{
  "n_layer": 9,
  "vocab_size": 1024,
  "qk_norm": false,
  "tie_embeddings": true,
  "parallel_block": false,
  "init": "uniform",
  "init_std_o": 0.0,
  "init_std_up": 0.0494,
  "lr_mult_qkv": 0.5,
  "lr_head": 0.00828,
  "grad_clip": 1.0,
  "warmup_steps": 200,
  "schedule": "wsd",
  "decay_shape": "linear",
  "dataset": "wikipedia_en"
}
Each number is 500 + 50 x the weight over its row's rms, rounded and kept within 0 to 999. Layers, rows and columns count from 0. Numbers have three digits each. The size before them is the row's rms in percent of the matrix's.

# down: layer 3 MLP down (transposed), 256x96, rms 0.0808, rows 252-255, columns 32-63
# gate: layer 3 MLP gate, 256x96, rms 0.0894, rows 253-255, columns 32-63
# up: layer 3 MLP up, 256x96, rms 0.0891, rows 253-255, columns 32-63
down252 098:525521534507538574487478500575526537519479537524483647477455474456466448447526493639456534608574
gate253 099:455453572581576517575500568588419448475554425551594558564598511611533512470483532600485515473574
up253 104:474495429450472397503558526473520496545639523558517553417443449523568508463495505532558459585465
down253 099:487475506464519438509564462574463461448458425461420456506476490573500502396424492531552549501556
gate254 107:463388425466496524532485535448379547565563449464523573484519531495505535487477564547538460555600
up254 101:463472441459499591520529489480394501504450520496543435525489450454434452454470547435462552503574
down254 100:527480499445572557432501499491489515459483453499441540426600462409581540447534429497444536530455
gate255 093:501464477490532464432488485507490548538520466490417551439522537512484426445532524523476533486519
up255 098:408568531482475449524602514491488429433456626586520489519526566462587485533519489592445480524546
down255 098:457440430515474499288505483532418482498475445487463552442489440482448477566533500444437582526437